config.toml
hidden_size = 192
positions = "rope"
qk_norm = false
tie_word_embeddings = false
init = "orth"
init_std_o = 0.0391
init_std_down = 0.0
learning_rate = 0.00583
beta2 = 0.95
weight_decay = 0.081
max_grad_norm = 2.0
schedule = "cos"
final_lr_fraction = 0.1
batch_tokens = 65536
max_steps = 2273
Each number is 128 + 24 x the weight over the matrix's rms, rounded and kept within 0 to 255. Layers, rows and columns count from 0. Numbers have three digits each.

# up: layer 3 MLP up, 768x192, rms 0.126, rows 724-754, columns 64-127
# down: layer 3 MLP down (transposed), 768x192, rms 0.116, rows 724-754, columns 64-127
# gate: layer 3 MLP gate, 768x192, rms 0.128, rows 725-755, columns 64-127
up724:143140135109115150077115180109126104096127184095132127134107105123130121145116124089128117132092171146042160182116038175109157133096118131134140126117109129071132123164167122158169124128072101
down724:124082126151136101132113155103068121150102154116096154143150098153151114142165123148143118116095123121089115143115153130151161111109159152104107119141100096086167112112150103155119146146121131
gate725:083141119124162114139123127131125115157113085101152149105151143110115171137125117123137183158084121139118121106123160073113044150141102160133092107162103127124129072108116140155128136154150108
up725:135099115160097129105176148169151146097147102122142097136124129146103136137091164146130132184142200151121156122098062170078147109150117106114108082147099148127128125141140150067148147119107128
down725:148121126145141138127133130135148125151142114169142130172118126158132129140113153172155140123133183146139142117128150119109149140132106080171135114136158138146160085127130131140114115090131120
gate726:113127113112143114133114133093163128136150139158130127131151163094120110115132126110091121183117108164141136072173120071115158119149124140137130171118174177107164144127167096130151144090136089
up726:168119093184128111140112107109140132099113160129161084151147140116163130167150122116146174146110112142149130099116134113108092157159152108145146138127129200096175177106135141126131148122046115
down726:115101178139150144140108155144185112102173175123142145137087091123105139105112126106085134120093127111090093132118145152082135139093137100116127139170145121166135144153078136109108066149124141
gate727:094158124108130125111153154135102110142104129125149120129086067130133155180120147099172105125114110118153167123102101140121129135106156141135144115157154104113133158134142107119158118103139139
up727:143124108077092117119150134176133138150119100134160143150140133135135116103155114121123123178144133167109133121129165125151125114108127161120134108121124136132119157135088104118102118166140136
down727:120127130113118162147081107111118094118127127107153136111147183153147108108099142101085075102146123153146162158144154120136146140123108109169140136117109136135126096113154128130131127137121087
gate728:139121085161148126091116125126094134112115192163105110122129150099112125164128093104128125113069108144146143104124141098152090144133149091127125129131104103122083116162105165123089156138104121
up728:104131117097130143123145136125111137155114100111074108093103129127121115143121091122090105116130152152123138116185131115160105070145136127103153133162130128126115162152115111090113127113135115
down728:129125105143149141104125133105122118103138161130121153129118120114121138128116116097154158126159104140165145109093132098109130134149115117127182130132136065164116143114123097111108154153112130
gate729:124126113098157161098120163157130188171122104101143069114130126172084117095105092150194102146131112154083124150102140139099121118100094103137114124138152108120133096161094199165184121105109117
up729:105136131099169124174147178138148161159146091153133131130099147114126117133137102168080161158128123172115140183129169103143088090151143114123174153135146082103131111155115094165154098132093074
down729:128105128137100126150124229130131132085118154124103116105099117132110141152136127146134122151115119139103187170068136114144147080138126110092171122113103166102106142120127115154135103156117071
gate730:151101139179122114109089127157103142134156127105096126108098102118134103122125132131137147145111088112121141142167151147129156140125137145084159145085130120067102113124149154161116103127104123
up730:097121108109129147146113117100142152089141182202119122124127155118139098140162169142127095147123135152155099133113148151082083136118158106139091146126105133118117098133107091147169152132083176
down730:116124141168122119144120177121092086132127077117145097122139136149156091161111152147071142119135147155126152190128134099130118128151081132099084153128129113132128138131138148118132129107111117
gate731:144104161141109169147130136117143132107168130132092112117107120133137170153110146167114107150123101150100160080120126101130106115102129153134097152108141114121174108104120111103102139156151140
up731:117128138115135140128138156129151114094153150109100125157103121133115156161121124126095104105129143112095109095165119118102085116124126110140096132125150092109149165126108124100140113108153126
down731:128141120145106166115143131101155137114168121133089110158095106123120097136152139093138124121153114143110139120157111145175122164100135119123116138121116118099123148149119137134157131136115161
gate732:114159171136085137164130122102128142130148114102128147106134149084132111092134119104154079139173133082137128157138137123117130110207122169107109113091155142130095137108125153093128154122113135
up732:136152116112155131128098148117139102120116137152160142097099121121104104101107102072120149195150171121110140126108159122147158137147069121193100139095109157130136123104139157139102134113130115
down732:100108138113135148126098125092156147146073084114175131149121144102118163127102100146123080080153149145132136160149168131153130099149132141124154109156071103111098156131152117187119146131152140
gate733:129120118094088148093102100125162111112113119119118140126105120130158084109130136155110151152145100150136144143086113120098141100144146107138172119125125130154120143144131163112129169123117101
up733:130170123145110163122104166140122121127161121115147100109130156142122135146141091100200116123121122137140110119078099117145141121104134128130166112124140097124144142129098083105116144100101129
down733:113122122128128129074092131174135119147137143129104099155116123115109114172112095121196142144112123129137122083098098083162149118127105122151141099118153140091131128133156137131125141132101136
gate734:132124117134146139140143098085098110158094142100088173120129098166129121113122078099120165087155168113104140123144129099153145170158115138187095113064120158149118087091128107153116101153080120
up734:151151137113169158156112130107108134105144108122137121093128111160170137186100091106148149155168129130128146135122117137122103132111102130131111145132148156124191090117116073132087168136126147
down734:113084144156082136144116114138132112142133128153077093107157106127175151102115142130135112128114094173096141093102175144140119108092112079095156145168147129149127119115093125141183153152100127
gate735:131122137101132138148143118091161205098127142151135139138109133126146144182085175132156117107132128143110118162116100149119133152130146102093108127125132114154104107118117138107157163129127160
up735:130177127116124124177115164131137126135117127157188117102156145131112142130120144113151122178095084109132051131144106136124120105145096146138133126109096191137156143153137164143130117086093124
down735:123154120135143130132167123152137122132144143117121067144102089106096141182116096132132105126159126164149129128142093156159126095136150092133145141121154109112119131140098129142105108147118128
gate736:165108144132154135104143163128128203148117163160118097095169134122094155120122149104102133107113142135123133087140117108092141139113127101123100094117106097101117144131133119127119151116154148
up736:122137120179141129112118153146167139101136100120130088127155099127131103154107133114120128126156136145115146121119124131109056124146123142126150117117123106110171138095106153110150129121116142
down736:151161156124141110142128130160156095148143132145102138121109095124155118108128150123112134139101118125129103115122148142109127135124132121152111100163114146127082124103136150152131135092109110
gate737:140164118164157122125144074127125144103186151113133147126099182147111103107135125191135130125103112147141101154112100161135102129119113124124131148133127139132137138100111118130181134114116102
up737:140088152102059146144154112142153107167129143135135151157137158176149114145175130122165155143110111161122120174087155124151100109113102180123122149160147114121130135143162128134100099141135126
down737:119122149148111122151135077143145135111142130106117169158102158097154121145145080120188100123137097115132144156114160105151144139141146141075118195116119094135131147156156156129111130126145138
gate738:154159134097158140129111093154130140112124109148134121120095114075099147118110168151141125170153132134128151169124138144146138136156139173143127147113115130151122154153119092144142165096111125
up738:078134128155151115148144166123159142145113139111098126116172153136154151128157119141134134117128133122123122110136103131124097119087139114117117123117161137133097112100144151127086109116152088
down738:146137116109154134136103133088149146127109141094131148111132122122145134143118093084075139131098116117150123125105143152135120138163152108146120116113110131133173138125189114134134165127087129
gate739:111111085093148149140106090132103155119162137148142141131105153093071099153104115148130121119139094115129073154116125143111098118159144151176143110156125113138096119132134125132170097080174130
up739:136079122110123139119135124109123120168124137103144095166138145154147132119109127143111145108143156148142170144149153130095138096107111127105141074136140142161082127171120115120144155117106139
down739:130134132108096177140123100176138104132139094099142099108161151146137094119117156164169138111132101131107100106119105135134094115122102114111136126125125142091124143144141135175116128133104148
gate740:148139092130125128140103155122115157154079150124141082117138126131079116108148133148136106119131111143071112096172150140138088136112115131161129145117109123148141125099142107119118133134114172
up740:131154107105141130141160166154149142138127140072152154163168102153098115144126139140110155130146139161099161101153103120099112148149116142166151091095090135164114106131146117128142141103098184
down740:128094124135155121115127115109111138136086109131096148087156147126143175148126107114139127138143129154123111100113109126164130122105115082087105095126133121102123114131116075099091177121147118
gate741:156139152179090144093124143172108135147119151164095141116147105144098081146105153099106100117134143107086139141114147138154121115140131121137129108111160130127114185124136179123119152139101155
up741:095110099136155132156099117095133138095149173082106078113158109077169168143115104094127122148118161168167148148181081096132162140083147124104123147129098111110120122114135147136125108171105160
down741:073122134108127068114151065158133128124161101128109125108159127145171139113140118085104144118107138147139107127138094154106145111095090160136109132128123124133123103150154116124129149120115144
gate742:164095098182121144090116156131154117140154156093162132139085132121131105150088183079163145124122123135135145145111124099158116172104166175080113138158120152130157122142129147117154101135125119
up742:097151127141062118130105106120079073104139127122145162074156140094153106154109110128139194131164132131112135172176157104197110100114139125155134169144147132150114138142165090112103131130141154
down742:111140135161104163166131155111125167163107087151119112120103110116105135130131100102143120145138129121136098134119164143120102110108132127123153134127125124094150114154111140114123127113047137
gate743:150116131165105107163082145110137139113131144120146125119105136120151138134144162096123149128114138113154133177118123121080125142138120121157100130133087169143115106160170155126103136142140121
up743:143118103161077151142159154087147171145130147148133122126113126117147143149138131139131090111102109147101150125155097111136117101163076085129131147138118112154156088146118165119135101130120115
down743:163128111112102119134163173121111157115115132148084103095133144146098110153120165118106117092123115124073176110118139113098161076139123134110157181167153105140152159101126110109156125133137152
gate744:133087139123123126120098093178188146156139156140155102132124124153108132126120151174123119107166172142101129144093123144119147153116086126084152112115131144136150117109121122116110124132141076
up744:131173109147145199141099119150171148091109080134150162152136151137112091147130167126112067125156125129152136133137169131166171183120137160141144128162134159151157151141172156168137165151126124
down744:139156138116139110111083168116149138123133145100137127155103146102126136086091119133162125098160134151138136120143120138171103127105113080142125109126161128144117135088122100133168121147121113
gate745:146108106188117099107137068126171139161135123131135117111111114164103158154128070141156130139162141151089136180115107087118108108161165137145134129103124139162153123104123160159123139094107105
up745:100118165110118195128091105143113131079142158167122130122161144096117115144138096163194125152134109153164105138139140158132116107120156111081104136134159140129140128111126150150138129159136133
down745:105125144151156136158148086151151131132156114160111150146147095112156136114079094132082119090197133166126137108107134103091137091111139169126152116179127122099122106130073141140115125118104147
gate746:092125111119136134114146166114121117124113106111185117040105128160113108127176123128092115097140102132140119150112131142131121133093122143179153140158141169154150165120125104131125144114140124
up746:117160154135150104152101075139106168121129133135095134114094107165134081171114101156126094121107123072114116153154105097144130089126149133134132118128102136078130110138159083140105131134110143
down746:166137144146146163125124153158125110143151174174101135111093120119153118120149117169107136117134151140118156086173105135122167127134178142139136102131156130137116105157139185129130096157156128
gate747:141082079113120110169119087132127132164157099169098093136132140154130182096168142136139128136115124174141142131177129107104152134169159140131118103143166140143123156112101164098119121135118135
up747:118147184124130157109139130097125122133083131117136160167129143118122105126127133122137162127097150097159101123078090084100105112114165130102108091093118116130100072111141130121043103098130134
down747:138104167106102098123155102151134175112102134113117187140120127146087120145133128155091178141149118105114111171096141165126117160161126121131107131108134126170135130084136141130127150159132127
gate748:144187122117123109128081126155149118137128122106128165086141163143144103161072093121151147141130159155125124110114124181137142159146135161110131090147139128106122116136137152191131124116126074
up748:143147104142105171155146149093147122102086098100115111122143125107139146152104157121086114115147149112106121164112116083115138140137110145144106122164121126129126144107134157091113130180143121
down748:154141133080088136110142110137118130135146125103135131123118165112152110149117091147140148152070094144155152120101147127177152115179109138142116119165181166130127099120107137165116149102096096
gate749:121103119126131136154131128091142119115124101155145120141156102168108145106135112097066102127101158128095102146131157136156156138163131139133148159136136185114139141105116117107118091112114144
up749:162133113144120129086132130101098130128146110120122111109145148128133138157078088129112100079130118135134187176147153116121144068151128119165115095104130137143131118155172120133153145131120112
down749:160135113150161123113167121157128095129159143125122122185133102103120137120152130093113118163105135125102123097135106071129149106112136110082107178123118139131135141141140110097130105150132173
gate750:151135112129109113158147107144141182141099110113127131132148143128101066180082114098158131103138142133119118156156125126122150138126146125122116140145122119131088103149118156132137094099147106
up750:142086125093132144145144137155091129120147121124105145144107130103141141109138094091127160100154114118098102097097103116144115089151134125146154105098148111107134132093142172128126121138121162
down750:120172144133113130090137060164134104171096115145120139088089129139152138129121143143102118205086146109103144138102163132140094132138139130180081150122143166116100143149140126133141171138147141
gate751:126118150173099117113111091133114154101190153163127109082116158114106084103135132122138145118142051135132162117173151102090100144148141110112144119107124100130108124148143178068107143092093064
up751:108145170116140104182113106125110143115182156126115134083122130103158104146130123102141126111090109118086091153193132138134118132155159158131099154141126148124141150157051134096106086163152194
down751:183146156145096122133086132216137152129129157086123139165067120099124102119100088129118143135115094151107132121149147095096134111129133115200113123148092110084111094108146196071126134148111141
gate752:129103124112132215113107119147125151085162096139143123150116112128112143154143140130130123122075087140129131109136111127113149140124108177149134106096151119145102139124110157170122171135126168
up752:139177116123145092103119117127161135073142144179144091112128178136112124137116128134130083114102111161117108136122089112097118105142157101126104131140135133088155132086140159128107127184129122
down752:194158097132112117131168147169104134076135128166134154096100127146114117154088080162098089146124141137136113149132108096085116134105141162121120116141143117107142101129129127124175122066157167
gate753:108092063157144105097118101170082117154089131143103153162148122158136135138129145118177129123107133161136159125138129102117086102171111142129125141104102092132084166109133116181136144111095090
up753:140140160139140137124145154085128135114152113144130159132110123150102128124114102120099127099130143106110099094082093155120154139148111105137133148134146105112112149132097118111122086113133125
down753:131165134127129132081109143139120124170116149136123145129116100136124124086150120124135144127142146085129136118119137153145170124112131119108120165147130131111109120145125132141157143114107137
gate754:132115133161104122088126117151144125135111130132119110163094113171099107137134166149105157155116142133165168131113142100155174126160132128160141146145102139124135131149097148169114140158166083
up754:115134125099179117149152097113150123142111099131136181130190117137148144133122096171153107127093121092094081105141134169120137136147164130117153147152151140124111135108178157113144167100110152
down754:137126116086118097129134123091151079135118095102109102133107143119135109128131141098127084113129084139131145115140129141118125114144161159119106125105131120116129125167139147105114134152160158
gate755:100112141126098116092110118144145174137174107158113068139098100120141110126134123141149115160126138133167104103082116117147166135146159104125145121123144113135120111133091092153137078180114129